python train.py --intermediate_size=704 --attn_scale=0.177 --init="normal" --init_std_o=0.0 --optimizer="muon_variant" --batch_tokens=16384 --doc_mask=true --train_tokens=263100000
Each number is 500 + 50 x the weight over its row's rms, rounded and kept within 0 to 999. Layers, rows and columns count from 0. Numbers have three digits each. The size before them is the row's rms in percent of the matrix's.

# layer 10 MLP up, 704x256, rms 0.0889, rows 603-606, columns 0-255
109:587536604538429534534574460506543426540479540500508509562510518613420506497540572454556438454542388533459516545537502607561494566543479436494534551514487511537479519475564489419416499557496500463429463503550384513580416586509632505452528499466433582469520501485531512512542500522535499479548522619530588458437492465452423540484507468448463598482474502491376462562516497519591565494546572497592492455480537555549415478503466587493495490549542514502446506469468530446497567452470508507570527575421543381516574474530514493519554472478531535482445555437570488533459500564484484507423405540478537559501494526524435555494521457531547534456458465506535495534454490492493509444422415440570514568612565504428517505460458580541465627478568577420463538586520551448536479559471514
100:483475475501535432470403517502483434466531491457481560479510500439438494496526563469507478488487422493477471540644480492563485522444523577476563481513480480537567449490486496544552565570478521455542485483473452443432444514437495473522504542504497592426500403613515426588471555410538434487485462489533453501555619388509415486467438541472561540475531483408513452469488510500460519510442481521534467468591516495455459443534389556542529572463477546548502454495638533403504512439568509565525509563402529450536436531516515474518476508463475501494510488453602468507479494460450592422542517527588505490527505469494407447525539459670487458525415558452575431463576502469448383481432436521487444547546518512451476473391534540628457501490421572497496533495453593434468500442486569
098:528539429414519464455485517446409490577496455539537450544543514564441486485540428626541505413441403394385478522489485546451427479526526432536516478428517482516459574424419484528567531456483488455486496527517473490488496511458456467517553512518467463498546557533549525459505466544481534524548485465456481422496340485462515462484474465575528461508363562515484498508430493554529468465622455563511504429501592478480478538544594517495476510425513554395459570529517469443534462506540502483420513529514544472455508404504587447463482463534522495474431500580501475532468483496586480593454491514537510510468480460365574451488557453487446567552546455526535533404563608517634538458543526539493512513555421405535514516495636454517544481419540507466528571578585482513565535553501562
098:598573404428518489508585479511419481588486462494544524487412649485483543574542506564566460484505444499457432554544454400412495631456527544521446506535548352514469478567434538546518467462574502507500549367533429421467542510538475476546479508402489459594530478510502464458478569521472526475534556545521496494451504512450546456494521415418552493499514499547478504564566491516430469475471551472565466452537482500580504505413573492490515386457509563503542428603530503502485412491541573452603472519398501443515429585443435511415586469618497507542558415516487532520413511522507446402578495471515492526514450502532569561512536520423485459491421479489507489462483493462469441460442429495532458482415525480507507503529491521503583479392496425525493522491567493539558477485531486
# layer 10 MLP down (transposed), 704x256, rms 0.0485, rows 603-606, columns 0-255
103:496417521430471528438460420517525476491558491543456549510566516548533559571530518449611390482423476530480470601532444448510578442547454452494440546498498449491455523522506465417487461484492441562515506582540518468578581568505595534507587448518469437498495495480405548483563573507548541483521440493499572537499549483430466571566493490502545506570445523554451520534546449508594505470518512481531472532557571542528383437510562503398522507545582537488431538504583492615588460452571349572540430514431434488525437602535538492518485424492522552516577537511482498490479549451369384465506536532454497469382574519484507540523464439519555539478440472474517467479516434574527518453502507484532523515522454447623471537487436522476504492473569538450505521571482486582576398559483506
103:571561457545567537452498512532400500545479377512554459521516641393538436446490499515545474464498466573548572557536451447467529531447514396487373519570510548444403483513482485536407481518499568444477443470448477493493547580482479467467410525491480536419575467516585525481452591538527490560586517563439455389515531472592657497397550443559552433527433490575565454602532524534442476588474434500538441587495569454468452495507569510428433504543492484509520508463552475615454477504547502519394508432431539431481508456559503447469490509472521441486504502415527399536467475445432501496532540505500500494517458495501507518614462512512454514571542463508512521524479465496509484453579562513518486498548530601469547544567499533471477574481560416423523462440485511491461498490523461
097:469457505513471491491537486517505479492551564571463490477540527549595464505425518459557553442472457499473507445511510524496477532590606489434410542428386555600543557442560342588501501555573568522557498517349420518547670531492442399573441503500561451505451553493598495427465476505523497521506467510527522383453524571453473493459525528511588525576484477447421534490514478457560481467459467589482454531492444427577466478484491509503582456453528568463513459483494441483504516546534540570464520472578438497465524531556448583554483486519531424459482553517471445549525489531416530530514614585552464426494553491544618496504532527464435497541536402527411518583517477506531476575413551497445483482517529449550447558541501517568540512483534470546499470540596499487519481488516583
097:554484489482445517491456515478520576471466472454467429386481593520554511518437530513442506604523517476506414565505520506539478584397430443501568440518436516484434447508462485494404557459473475474469410562515530391455603424535598486473476576534487456451514573538528442555515525519536529515561543488550438508564555398485483542563522449585581430550530554553562577494535390486455560474498444505532492484548538517519423507549502477528464553590546566507458451481578597507444448473509457481525442491471542413537504474530600585455533484510449494638475521443477482465363468454478498476607591598525515431502506493530491545465454479498615536581527550525461477487451435477513457493494484495486460554596563486564432490504565441569513472433490514431432442436534553555497537452522499
# layer 10 MLP gate, 704x256, rms 0.085, rows 604-606, columns 0-255
098:558449421612414493554523549500574508542554588536509519565423514492457543501540481507445491454524534518464517464413523572469444528532395486573447498417417494554514467435406639581436420556492585509487604543500436510493512453529506520498390496572496530503493450488517532464494447413394420475570490444444463476456474455533529456450490505469509557477474560500450547529552480550555482536417458535538480467437536521548519430495502468467539472640526498543543463566543493523436558451497518487424524485507467518395433529429476405550424421539426469500472550458527530536495501482487537438526562473570470544456471515523556491518535604522587402441540552479487447465488564537472598543439535424504533472568438487503649438491477556522434461548496481500427530510474610526521456557490443
095:523506565392509515496451521567587485501489537554387530386548455595464496541524568519425517515546523476450529516463381538457485568550573502417533424547522536495492502447492484495496519618465541474461558532475420512486579512480467475568384432422473494491453532418442486467468556686471533498442560479403537434467472559455440462418413568534575493532480460487511520499455603595508487506459512498511470506599563580429526528459515468521483430513526494496454458523495453503415529513521571436497542577536384463603489560496502388470515544464588578496541541482459473615524603456448485538478455485426525483515501438503529505483535525509496453484534477426622534459460512471511551515505499542473511464542504562490548538515530524458538473591541562454518526586553460493465557515480588
104:587580502376450420535589456541437508537465440421435548548490551454497545506519526461561473533533483475431499527416596381530489555473493511498577483594540412488556472467576547519571466447467511571455458541396437601420532423476574480430515478459468452530467463465521518466474506575523544430546566480446544600454532529458501568541509423475509497527537532500562428447490522444562346427530537483529517509527501428508434478522582537491503495504530531476539471394498486450439464407509501456475476485461508545557582557429555419436536557494542521452590437452514506531470508513554439551507503471439503375498511468452526552527440487519488399466443476463522447608401561483513479582496426415526505490461538515470537546461533459519501504450476490482405558550577477574549427473515524